config.toml
vocab_size = 1051
attn_scale = 0.177
bias = "none"
extras = ["some layers without attention", "local attention windows", "gated attention", "exclusive self-attention", "an embedding shortcut", "norms scaled by depth", "capped logits"]
init_std_o = 0.0
beta1 = 0.9
beta2 = 0.99
grad_clip = 1.0
warmup_steps = 213
batch_tokens = 16384
seq_len = 2048
Each number is 128 + 32 x the weight over its row's rms, rounded and kept within 0 to 255. Layers, rows and columns count from 0. Numbers have three digits each. The size before them is the row's rms in percent of the matrix's.

# layer 4 MLP down, 192x768, rms 0.101, rows 68-191, columns 288-383
101:159107035127150138100138102154122113134159188114157156158104143140133144102117174160119098045077109078139145121096122084112131084156110146179066089121119162119067106111129114117147119108112131146112118116108115156131088180136117106100153182132142141121102112131166107101143105099141122158
100:163160140086098132147144069124062153096130132111089179113160191090174109070123132104109096089141170126123123133106153195119168121124159137086153149110097112139128134087141139107075150129090095102154136130128100134121151083097200120128134131198132101119083140150125092101128170111133167143
110:130153115153191113103145115126203119127205125119082100127093115123149149124143156096147124137089112085160097126137167120111155103127161196125111125135105141141071125101122108121167153120093146146162179107126116147153095069132144119153128089173124066138149141125152107164061106117121127155
103:158160122148169160134109123124088150105122100144143137141117101160155110149098125150156124157159107113081082172121095094153132061112120105135167134090144116122095137159131155159112154182146119141080109138120177136131188113119127090194097105068130137141094105104154118107125142116133102063
102:157130151107107215117084105139109117117142086112170066127095155129160187095103128112075067165093106151176156125095128077170142173148096114108127135123109112109158171155118080186121137138119136064154115097150174148118136136152175113093084109079114135099091144137097065087144134110110191179
099:104126128140129110064103099125063080083168095126121091134150105076094132146117131129076082091111128104117116114101112105128116171157110106092139133068134105109127127118133134140149104098156090148094122105118118113179149144108156138149061075110168143096116171131081105111106144160123141130
102:154082086124093140100134123142092082107121099108144163073100159203140102073103129118166146163159151127175161083114150125106181099138060141175103139108104177187134153149106105121111138087105150054064105128111225157109127075135169142111128136132133120081127122077107126076142129100171133177
098:106154143086066106136146126176074095098172145110085147114098111155108117087124138134177132113076134080162098115109183091144132069128138154129099087110078106153156154149159158148109134094109190173110153103159159074146161110146122126165100130118091129102098127108167121104179117151126122094
103:164169135118191049117138175089104145137140109173121122090054205149062129156185151135109120131166168111151103144096081142140140110149154099145132128075119113149116114114129168087172203105153131147127101117157144131147091170154209098141150122113117163111085165138160190156142112134155149086
102:135141139126084167173113128106115123146087143154119114144137122141076069107112090151154088042177177121085095132164103143114169166212090101145148182094152119130151114159152177076110113132168070145128116194137112173110112099184077143140081175171111148152151161105136144124131134147109121171
104:120111139121144048120066091131126102051119168093141149150133140092153177124034109149085128136132127106076137151125133095106164127176167191110148157167140165136102184149073115137164100146153097106169137130135087155173120185087194148125127126128107086121130119153112076135157131086147111136
100:067122142102152178142139059130177170138126173104129170111106112149101144074173174123110090124144137110152105084102123170132120108162207190154146099114099112122125092158156121130113066161131127126156101135123150113173131171197107139153133119136165144098130109177107156139150155169098152200
097:096146054147092116143086060143107104125126076129083122126054121165164069114188143115187125098080075143075165140129178159094089069113079099159091128115129168087085115136118136091145132097085157135157091138104191104088108136147092134036095165089110147083093137149056158152111079111116087056
096:093156100201117149152154108141130194107130113136083132159124129160108125106157165123141138092085108122106134138117114164095137131179123134161162127109171088096089091083120076074133118154135154132136210094102157150189138112184132117103111131175157097145045109121155140168093134117148121110
095:077135098194166215096113140114138136128147098129137144152131131126134123184163111094143105152146088119114171153128104167128148114139079140081072129150129194092133130211191138156097117070161110171112116110120108159150079108081181128210158164197175112156110158180166105151097104086158115116
092:067096135145105102153163195097131158127143118123162136078038121059139176083106095116137121179128101129143150167091112110111070078138093170058097175132207143136149142138161102115076127101111058115147106100160117118132083111123136118171078114168103100176138159146110078110128144136187151117
097:136142106155090124164180105148098152147136149086110147157163123073109070110158104196119147108118133130067222159111103183124160071134171141130134106095165130154155112165048120100166146172143204116140129121148080148126077128112130172084164183105133154081103147155104136141118175160153130084
097:144111156103134151113123147103126153127096115104172063124107136131112097122125082129115113147180102159060207142148133093153124107111099168116131178134088119129143089085129102160111153125089157118138097154133135052101164098154136136118163158163059114049194152136124139170077105125132101185
104:178150045129144080155165106147146098142172120082094093133167123151145154170176108107131172091066131201138098149092168158184159136171183182134178120143120108158085140132142143132113143117088153119139143153124122120149108082182170114123141119152178152071139144116116145109058187090155128135
094:106146117109104128145132156123130149136146185143067081120148106133077152127133153156107153135109151134173145096097144145069109123102158089043110074133084132157123127176126072127136123139087125091058093130075135099160159125164105059154081122131042127131123127153117075118133125103086203105
100:119166124162163110168078105149120138145114130170139163156140130143165168175110124168147134163143127158147103147129122160107064150136166133164114181146086133085114144151183141184186141127133101160121148104093114186180112148094094090114123155173076112123096085121102133150114149098142144095
098:107105087103138142120156128046055184115114157139117139088057152119085153081083121172153166154125104126164128102126114048123127107165107128136092189112167138164103181120092141144086146134133116166140079144118110086176167103132123094131137111090139149199090133162103111104076096155177093122
102:113105077129185139145098180147125077166115152146155163174128168114172116130166151127164165084149182149129173137079104159138103130149128159092114056114143150120135145092094108192131057131155133094051131146134122137142150149184089064125126186113190186097136077104128129084174155106185119108
095:134150126105127151117121107158160078142117095171069075131189151117060134118137109098138104161138114093157117163070100160114053143148064202124147059146137044111138094084178028161146131125145132126059153160107106089093185151109134155173116100179129072124142074041112170073158131109160126159
096:139109151188099156122089063142136102120136120141128097109197149119084142189132107157114084135155090111158140136105103131138149178166145102113121155159187171066112185160130144081101158138134116152202175187160120121128164147119147129136173165172091140152095116079099082159124142186135105085
098:167166185008122106130154095169145101171084127142047115127134076090138166062154138120108083050152137122136117181173165065162120113118095088120161196181107114149088134120081134109147173140135138087121141127104183157129122130169130116122102081094119088179143039129133137108080108143154057137
092:134107111102128102187126120143106152145162105096070130127122119112136065092110126157122126122108106045060138183153073097131099169141141131171104093179189128193091158121130124067133099057119166151127153158135070123128087142139141087126144130153208142164118125121147156092128104079111139135
108:162097167170124129082132095130124132102146137116092140125155113110148074154095129140132110115090129135158135098155095141156203098106146124156160137153101152095152120098118116095169120146092116136125115160160129114156199141149166141127110054117087119135152161113082120138165127207153138191
099:105075119112075190119086174109097087163163102135155078124165103149124129138124167157076076190110084109153077123129114150068141158119176180135103099166095162108117116160128145098182207096104163138114133100082183093127140182133084082132164075157140101144135146148115168165094125135128177121
107:155086146135154121173165188130105129098154151125130175125097115172143069117124120169155182109147124166096125140139190083121085105179161156112101163159133110093161101131140131143136144120220061176169120099114149100172109189161101143150087154163183135119174166117172105148115148125125074125
103:144128211154129147112188160117119082143093117148105092113175120082135138181123142051106181147133193186135131088173067076095090084152112099091137141102109140123136162145150153181106139186083142119086123101080151092133103134149069102120155117101151169154149137124117162154093164123092122196
099:100136172084138136133124080133139164111121063099130163112108103163151175156131081098127163057106145100102163173125185107141162110154114169096109145143123114108085128217139163044144156179135145130141157147109146135054107093097135126123151128148161162158102119116090158164150183108117115218
096:118117138153166065142132101149068160118060104149082163092081122124150124075113157150141117107117142157172111112141115157148156202144152046151111144147123113106086069122143124157159112058157174140101093120056103120075165140125062148137142126106170168143073120183142108127083131120091080112
107:180099059140072143088114138146194100129155162103167148109160126088165135110090161115139213168083162123119150075106154157119116101112131131189085116045149140175090128103088160126119136119105128115141135094166163147161087139115080106102075186131170173135045067097138138135189163106164156147
100:082107158122108090138091088069176127167157064075177073123179107127108080100110067178095139127138083153050134116102128087085128095119123091120111070136179082090162191141152116087159140167101123172185140126135175141093119135156119172122127131127056110135115121122065100132097096144154112131
103:114124111174163133125147138127092179190148153116144146145130163102192165064096114125084125181088133154150101114079133102151157115132085086065125089131166134138082152096155151079168166103107080161106104118080111119155117166154084100161098107134114132108124169130149111140103128139171152122
093:140059081162129060111153079126174131113081079134130091152096170135100151155197143179113159067155080121106142108136163144086182184106147151153162135160187112110194107114100094045092103137196130122122169170208124086106135128079137167147081143094095105128125092081124116139131177135091095165
096:145122151157128091149151147071142097133163127134177164116143123100130075125194173110137123106119094147164109140156072087186123120083138099165147111117191122103142095068192107148097166189122135136109074108091102126120168126143206111121120113112143126213197144097115113177077125180122107155
099:130089120156138107158183213170095101113133139086150138112158126076126143132166125160139141119143166162122074121097137160094133153122098068205135107068096077104096139128100172118093122150142108172153096099092154090169150077064151089158081123126118183089090117128112170067183137127110116100
103:212109135210123136114166121110095144114148119157089115125109111063182119137086138121106125103090118110070186100176150160166161144147156149127084127096158160109119138136116163126148077128126137112158145100124129115131139147136157109109174122101101139151133123124145103133093180206149138070
102:100103118096106144101108098140118174211157124105157169128222125106100092144153077137121157081085100119125182107158136131094132110123175128026133095177163126114093146115118131160147151139150133101087090145116155138148122101157125142174133081144160121131079156151098169159137121090177169146
101:146107115136117207170125156144147135146102187159117103141058118101143119150123087133161188146121123132135122153096102173170144176144103141133123059157132105108203109125160152117126131108175146076099111092146093071193132076110080132074138126090174162135075139093135122136116104130200182102
099:153163128166133104161130160150145121123139125093149133121145153152163193117112100158111165098120132113090105082105148113103117121090101123158109127150198138150060182178189171173104180117123112126139139083143105082161134091153103141102136137159035149157072097108151124117179097150157138106
095:114111157122193175092185082193102089130179126082114104130192059093157163174135077150130112125153156118121131137129094121098204107092124144071134136174120116134104094187134144143150172159094117171109112127076102112093134071147079174136119166171137073116184113136121164138121181120107194153
098:108064151137150115128120076104107083154187098091095134127127133141137105110170072163115138110092083069074149188130119140100095072168082183115173137140099172142167139123097113088142146065163114154166086139117141104077137138118119093145123135108119175175170108209128129133120105132165073145
100:102156154132118115134138139149126158112103148135125091136146091164138126224064123117153161139109089099143164128129131115059109163077110175071093146142057160100173154162098112152106149140166069145113099128140134120091192124102122136081071124137115112122165103085105101103119109167109163153
105:156152059118094089157113121174095151126166111155160100110137128083111144127111114170122123043125128097138146091108150073108147153125139177147123120097129114211101195118150160152146151102138098131162152103094134103131133095139179138120162040123150104117117160193141091129085092133139075133
100:150135110143186082188169085168169189094081110116148133150079167144182117049175107120124157139117107141105132126145122110136133119124129127158119157143154128148135160119159133162113165141090116154149084095097137106054102165130075085069111134058098091163181117111158113180116108074144179125
101:144103209091096200133170149160129081126190119139095086092108084074100136074109124122103120159064122128134147162150087095116138102201093133159154118192231155130107169134117098137169122090119100104104135127155109121133145085115133117129099076146126147122114102100099160101145072134144045140
099:180142102133186119144148138134102127092105092128149155142101131171173128150078168157111130115173094147193067154100131149175114167214107130136121125153126148094132153104120117130162163111116111101156143116158190162170121116091143172086180114156191132164176174126151093160113108093146119144
095:078169095137113068173090133061169151122100136122141112124096120157176149144092160159137124138164147159114193148156182189142156111104127144098088109118070122157118092048071140142137114119149125131203129114195128116124148176117124048163137123164157161110235158098119109208149163112125134153
096:124157200108153078112102213174140102098109120123127137107141147151141147096111140114117118093095110142157059082163165141116148112111172132092088121127129136093086111137174085134154101128094110129151091142114144112131209135127100079156066122136155135119159202061102099114140072163162113152
099:143143152131086086122139137101128155106143184081108172130152161117111131122141091126148135135092105161104128154122183108161115095113077050150124163109150171141169173134127121139121157148097164131142138133098138070166127116123085142164126117160099147086124084133156106168154226091127102161
097:096145111155065133166157131044162102115140088087141049120115141172150122190122071166151127109081126141108199144105123109149105179104137134057162062121130106101114103139161103115132130166131069131136112136170075178132070080072147139170098099103132164127094135102127141153132092097134129158
105:102088150098122109089178091137099108086101113140124145104132153131125142118136142152168157191120117113160105128084098126115138162080139122151099142169119143137141123128188106152141103098179090127151134120109128118152155097086142130162137138128151141166164110103088109176154133178077102139
094:043091139107149170179159087102083126120103097143132168130135135133119147120117093103111125073118152079113142121145163138144180062123169109103165095091179158172140174165095136139145136215114142074077158093115175058112128076142137123157156109088082124137143097120130145105128152072184150116
102:124071178189093103166107130127181119146134103138083162138081117109180079153122175121141123135127097143084112107124130085096109172150156121146140184073177135154152130072116097081153070165089144104173195119132168111163117180151103177091097143152131097106159126122148102101102147145083140134
098:178114128056090164111125109122096151123121152127084130129237077114140108126070077154157111082131143123138143133172125110082068103132123104099129133082075150160150108165157192120147117125081040135138085069149090134158162143152075149153055095194129163095144195101109121133085072121139144140
100:158077133138104151106134127098108091115121139091162078142102152100094107120162135112139115082073098130114145142092128189159079081133158160104174103065098184107164108151140125155093172107111062145095126123118070145110131111108129103177108113130089113167090067119072114176164129110113082216
102:092162112122105175138162117094191121128100116121159113151149151117142189108104111110189178088164130120118105112100139155114135101117111138167107129077122103179070113139084126143061131110072127099125134135097128144167115139127144132079126176123111106088116118156113153119128102114135069085
100:130162153162119125155142165105143130111079144170119122083056097142078098113170143142117108186118097164112158155173176159102086119162126093127115177117080120165165079075056156147136175195114121109190135106158153147191139158090114142151159101152076110099178190141143133156138148178208132172
097:137198163123131129146063166153095071125120195157150150130101142129147101122129107180114148180117144159115109156108136141199110136121167151129142173132154119127122056140144098150148191111200104094113118153168116231143207129155188145188164159117116096159175164111181134145079135145138171167
104:108180080146132140083135164114145121140128137100088141112140117163118098115125158064107128109137153146104138151126128199100101139151170081163135131168160136200098161150165165128117134123135201075095133106152074152088107185089077122101153167124165188125090112094129136069174116044148156116
103:114098108157173104152099180102100075111120143050135136139079182115094141099148118087141103136162083159118095135131085095103161116140061071126130144171154088126129148139135177145102127050137131169108078066106133115131162117167115101151138140149146137111097109196122034102073104112159126107
097:186164096112181156089127075143057126096112098153119137147168153157157167101089194169181127071181130167114091139201160111146137154119155123104103139186127123104126134142109138173181146102124108134149150179077127082105149107075133115149136108107160113102101108153196131106141108122170160087
099:144166151023118134101132154110160127157128083082125131214120091165116124112168121102172130109077153147160157146161123097149115117130123107174185092142131132137129116121123124123135203119119142172207115135091099069093159136090152154093158127090137142139066074134138170167115129098107134117
097:165125149130117187100103119152150148093141124071144158070122120080126140120087108118183162116076130117129123154116157121111085065150180117075144166076092124166115086130123124101157127164167124160087138158073073171128164141083105159235138118188082127171139137106135160161138155146124151088
095:153153178092071202126045111123141110150108128147138122150096061109130129100140215153149126121173072162120106121163134102123168094147118061114111077143116137110189108067086136134116146126214130107093121143121086065120136117096114133121089169146113110158141089097093177182128188160174112143
105:174142171105133160083109107140147100138098103105146156172091125159112147114112131140101181125138134179110091085197103161176111064063164165090136166075083202167135148096133160193151109198146065163078098102116109080103134165115114155121130072148068100138098089163173099107092132126136153214
106:083135122163142070223146104211103198105125145169177131138150100157152133159078176176154145091124171101126138134145146116134131152130112135149088168170175141127138136104109151102178065176080128179140150092142167194104130118133115141191083143129157167112123125144108143137106103138109078094
100:127153092144110139165162128109131150155120134130117150109052144130121076165141191133148128139110186107138103177174181098168201140143172139125167066120150095096150169110063119159080123125131142157133148116111194152167159109108169028093093155146166196117147061099115175150132139119153195117
103:136062203115147089115172146125127055184093127183104162131118142183140157069232147134117136123140148113088142171111130149110111189145158126125118128184159117165072108071165079105129088183108123146076166162102094082125135175169156133126134162201104045104128118122115156096117138151128134156
094:128142131126136151129110107172175133118166167132114111119108110150094103125110043118139202117093105129163101165159104141155052150125186077113142126159143078111118093112129156116115110144152101135115104127122148163155116144147114157118134135108143153107142148132115096181179155112181067074
100:140125120111182179138124125143134177160167079088104069149126148192105115170193159124136149146125180180133082083180167171127205114151113091125132147171181179145174138123114159112148126119154152117116123094098178126092109099119119182089099154138163068079098069173149151144080106059127071115
105:132102126159116104184138112146047114143153130144115144077102185117074120121088030086107135119155165123110125132150144138149135120142150134064118082126168146110137134143129087106125116149113160142114157096151093112089146085108168108100111127136171157152131143108064092079080129122099109119
100:161166113094108141111074105136202082104151184095069120081071155116111104193083137120156152102087103119084157152137054125057108117110118069073115157097077127101114125136084079124137122147068174043082072126133123161093117122099092105160084098091112123078094115157091104072112153124127140103
098:138162125107125079127140143123134160096154104139142166118090133118133067136149102135128119144150139161131153198107172149110110125163160138146091141084099148140135143063109071148124126131132150231129109119100146162172136127111132189082178125160136113093130136079161128131146095137096126134
101:107149118137140134142129094120098127062122145101090143109087126156110102165093113160101137070127168067149135148101109134140115085127080119157128060159118182153128128120101177108113121216129168123119153134125157131115106100137163154105124143097122144124164120145192134174125100193103129141
100:169136157078142130147129082104060151116137062166115066183099081127186171101098150123103132100120124143120104137133109104140091086170060117128141116151138146186117095151065184157116073114133112104120111139144146121107150129129095196086130148118083101131159090087106177137183139091157118131
100:111076149113132108153123173150147142129121160114140157115069146137122153132132151112102146159123063111120117138082136194067122110148143147054116094138120110173154109170107110117174144091193157192111143117083097153126171075143200109156128147149097083101165151133123138131136100199120133167
101:123154138149132135166150117096124182117167177156159061146111168200091123106118131144100150127112126178202080090146142125145129118077129107118124137121115145112180151227058136109113171107147115165093130115100158148104146125160146169142123148185136142115173086160121136137107134180105145141
106:131165116051121112117097141145068102084137168094138123147143118111116098100117157101162104080100095154088139083119123103116160143124110132165117093153118142120161185123086162141102155075118113090117139075132146079111167157114047084115159084108179103086196132086132109197126157160132107120
101:087131121168084135118132170162114026127095132148126104086122069113152120055165133123137115140140117071067114083139068162122113092126144128087104151094088091111109105160097152144136117191131119064130090111101110105068161157109113094165168163086132121163178203107100124155109131150133058127
099:203136090129104138187180138146185147144185128092115095097147106145072081006126135138089136139076144109058095181132115093147097082112123139170076122132157126128095085145212122135138105163118100119136060122118143165143113095140114135156116092133126115104145143090094080107107099108139106050
102:135076186107115114155158150164075114091119091118126171169115182167156104173122151111101108132119112176134141146051190063090154148099079117141139161163123129106115128116099191168081170094089134136205099090110139125141124156127096055152152147155097125132125126192148136174166171135125151110
096:099123101141123191144056079077181063093162202118141129050126136162109116131072088157188139118145142113102118119090125090124110155140108126141119066101094134107149111160163104159175113071074155138169101090161160149145162075153112084189148186101124181109087113115090120135093117101118061086
100:105184131095133103147097117138155080124089139101068122150066114166089142090155163172105142109147106165083166125160209131144108107134092126168217136150203133201105084103192122097142126088163073140208162142142168078093119120168088171129193137133136095129161101119109165178095086126118130124
103:173140109183170102091113099087164114144112146120088132190140135098180154187124118114081145121152180204145119130158141141176167174122122187148067109136113132116132102168144146102163135101177166098124129108137141116124155145164141107127130095107138176111138127173164146137148166116129149191
109:100200111138148128092105100187169093144123113116123115109168113145178167150155130050056132132140138097130143117112121155125160115128148153101102149149092166174106083126127074124128137124136156121117113078114170168105082101164167164053152134119169085126113106064122140163098107045125113155
093:075140113121103119189121074141173130119163165093083134097111109106131194097102143140089111163149109112130170133133128100105145178145090136098085142118157096138128135104127056150110117158109158195135133069149146102139128027149141117163072128132176140064135155163095086118162142043083096127
100:129109154138137061079115126146094137171107113147114178059094100068078177141136084140154098068140101072105123162128065099148116127139113129171105145200150150130123078129181114144113099093114090153127080169187168133078153091118079101134115104075070138141086105077141124159166109153111136090
095:133136143157171154112143141222169135109191138138147152164187112132162135143118108134128203122116151145134105078188146134139193124141118128159143142133184131131157129140150150121186116106150135130127114119128111080100145113168119140141158173120224112133184119113098115161140172092147136134
102:170179160140146135070138129091156146133155135146116144109140122144159154085063164149148088139167169151131179101140091080123055079172198111123153089103131096095152141161168116148163138077125136122107117109105120133114107090172108155179134151172138168107115183138107099184146078136121111175
100:175174108149086134075158105176190084076209117076069147137152105106151113119155137060099092119120181052081162115121134120117116152078179157143087111122129127181145119096069121145160113158176135102135155154111153106146091110138111136160079105115150117144083141050184071174104151110108110108
100:142136095130142143125155118139163137170113122146107139107149046143122138146103095131148085127176153138072115089109138128131170081149151128152133123120140101104147163175125142142160102150124092162120151141122182126159131132134163187148161172114100063122153152091072118135135171087135142146
104:111132159141151097162130147119092160142139148152159162138185089132145082080170189125133136135074179126119145121110124052158099119091124178112104101152113063173112084111046166147167139102136107083097093112122189098172124169131147137144085171119133103123086150124197204112096188103126117128
098:192080161129088112101055091095161109110114101129154130137157145120070179137175079141087141161162155144132063178138151160169113103183107148116139112132133142106126180132098101215081056140128135117145167144130129095114094121133195133163119125132072183169140111099122036181144132173132128139
103:149108205159141135172145132111095112146105128139145125146097148175114091119095153136115094136130182159133076096178141134126054122150081119167182081106143120125110144132107141130101118106173107097103114139130172109130130088119149126180125176147126118095075201120167150106169130136119149118
104:158116083090080088108130114116019125108161134146098186137124105101129139114082170093092049064110096133070110114107126091123093112153127095145094136060089110091041120161085157096061046120105079067132105112163140161099151179129147119135098094172095145132153194077121159136146141081142158117
099:123089080158086106119107104163095142093129141173145143136103103089137123124126213138130080149117135124151090086097098172121116145160154177177063181125183133163190151079099095109133105095179103161146179112112129112186170171149060150168099150175073155125161134146144110098133147195172144115
100:123116148060143183084093164175145152129123119135118098161096122142151123139163112099134131141142102120155133102146126161118088141073154144134206155083123107130149103143135143167106137099115141124110072123096156146077107152146143109108095085116112122107143155110137152118102152220168151108
103:130093091148170140204166188118123087139167125116119109148165109179091165133148095086130149156101171115137084151144164168133148107150145114146115124118116095083134133161147201138190098096050156143091149108056118137100107163079132123135182126124131101115096153111129149111160128111159102118
098:152141124126111140122089175132105095149146142153137164133122146117140122159148124125200170117138178150085088121121149115167138111170143188104080142104149118071123101149164132064117047190117143139102132118102158092170152175154146140109138089168141110140213199142131150119133153082181069124
100:119155143124159135092137132136129116112050145152182132130122097117194122114075161174123163103129159154134168115139130113130146146081143071146168110078137078158153143096182146163150173159093111116129163152135136125122160138133082099175116207102146097111153167133089082091042121103118176097
105:132104161138126056133108151095141124129125158181143068154143110155091136124121076182127119098099123111173097184129135167156103149159115074112116097161169108126131129092215134125166051102131143136133203167171137107061139117147199175175067085160142179120146091092150185119158147159124070088
101:101115106091108193147161099093141091208089042069127127135112100132083122103109167075121077129134209131105112096103099154065133085135081140052112111116101141065153101126194130089162096173089132064073072155117175129113134129159160145048090126074091127147139110050107162120144123031108102152
104:109118178131071116179126059171106123155166136081095119113116190085086115116097100120112100179136190117123126121151138127131146080118110109139133162141103113146121140166133127114134119094150163122137177165104150135119089147068090146158147165137131071162121122189130088133167091166134091114
098:155123166155093128137131085117119097107071154192093071107133148097103147129113160125145201150142128164130178179161115151173184166093106106086163139111137140123109111149122089090235142119089153079142155217126099169205154114076185093142097148130134173180122094125152119133190140228175127143
106:075151113160104128100128150158180124095139176143163136120093106092105094095115114163178175125139091139080116066154109104088164091108157107119154137101194109126153146097133114101118112132128136102139134117086165159131135157163089163203199195156125095130188138112142075104142184123089132113
108:140127112177059107089108160123124113143119068056142129049127149113130072109101103182115081135147095124115060175073074109133156090088077128142175094106124110203104146103142127106120127136095139150190116110207121134136104087127106106113157129104153121122098094125115077095150137153177109101
100:129173126142166136187164169045122161144154094170121139171106153176058105113101111089144104121139124107110123092159110092132088135101142127145126152112125159086167135163143208192120166036208054158121096150137152092182086175130115101126100087098131139135096180093095109095132100213124111069
104:121125124152082195186141146157108168130123150075102084163117114156139136132152126104168182159085135061157172143135124160135156129079093158147119086143135139134142122129134125178085086150124095127120135098117090174174074211089083155140155166072105135098142146135136078097122104095121130125
098:105114077125117126117160131092156114204122104120145196128103151131166083075158199122107082127157132107116193178147126119154058133072192121117136175099113088095118157080034087103127137132130121062113081094169197097128184116167132103109182152126143084127078143156093171157131083095099169082
099:157184154165099142075131106117112099128163155183135137154095214126109151134121126162134142118120113163149100154158157118133124134174147190142135150133187126126113085134141133118137164144155160146122145107146103143176177138132100114140069129147137106124109189160159172160099182127140133167
096:134162099176074152115161159094160142174086138125185155157148163152124114106100149108162149147152101168054089107123117109148115109183125171173077162123134161137187103108142128058117074142142094115135104146110105097192126111169128144156134099141100095126155158113146090149104125165169106110
100:102132142079135139103184152163108107152106139146098130147131125111172144158161079161153123097146149138173089138149109109124142103164077153125134103106147086089120194111066121101110150141078156105155136120205134079097136129108091098128125115087196086111096092143127123125105089054146104132
097:082109110124125168099086141071136150110112127112160123185130082159124113072090112075171133093162112079120117117181134090145111090111106131133110120090127103140063111130172114142162140100102084097164124127123127164159060136100135093087139140137133132112137052140120114200114093094136095106
106:138142109075133069059106079122114140136100123133108154112153109053191137106161135172202122127114097121136100136139068149154093182159140177091182165160096109101187105149120139103129110139129130046167093095184164135098191151165147113101088142128120118145110167098112092136128106139090111151
103:130148146167073111090132174147093149139099156118169121165193178096138099152136158145136127180102169128184110163110150147128082154101113098125123156132079053095158146124171146146147124168123119143120124138161151145105186115132123084087103173139104203068097066150147098078095176118155141153
103:163158100106094102165139129118134183185115163127181158109171102130105155168134138108136139121112215139118104102138123171128137123128121156136089133152129137044107135145159141091050112152107112149187194153130204159159184094085131174152129119116159115164069050095173139099183166109095067163
100:129161147123152103140152090138102105195139157128089138099126071115123085067152153113051095102101196119090123089161104150163123138094153155162151140122108151220105130117121138158138154154188146114085100124157099163122129109134161061126123102093142093134098149141119135091159080081098126083
099:139106169145097119106159137120140076119072155143148149172108101037115129164142148122126134124099140081116148138121105099128121152119107152138144121141100140083187131097155129169150179160163110133120105151113097129107156122102132105127183121138148136223162126171139144121116133120133130071
103:130125094173136090153097119119115107084164118127148136166131106213154116136185130059094127089115149157141078145143202111155150114136133146144155159131152120142171075102214119151115176162116158173126095124164153147154123147158139126144040103155175128101147118154103132146113180114103095101
099:167127114080133139140093099177111132089118097076065176131160138103200096125116150134096152095118122148157083162117191150097117121136140167097145115139121067189120079099167124149145155090083158161162175187209107102100122145195152145082096037177153170177148174133123155179150093133115179074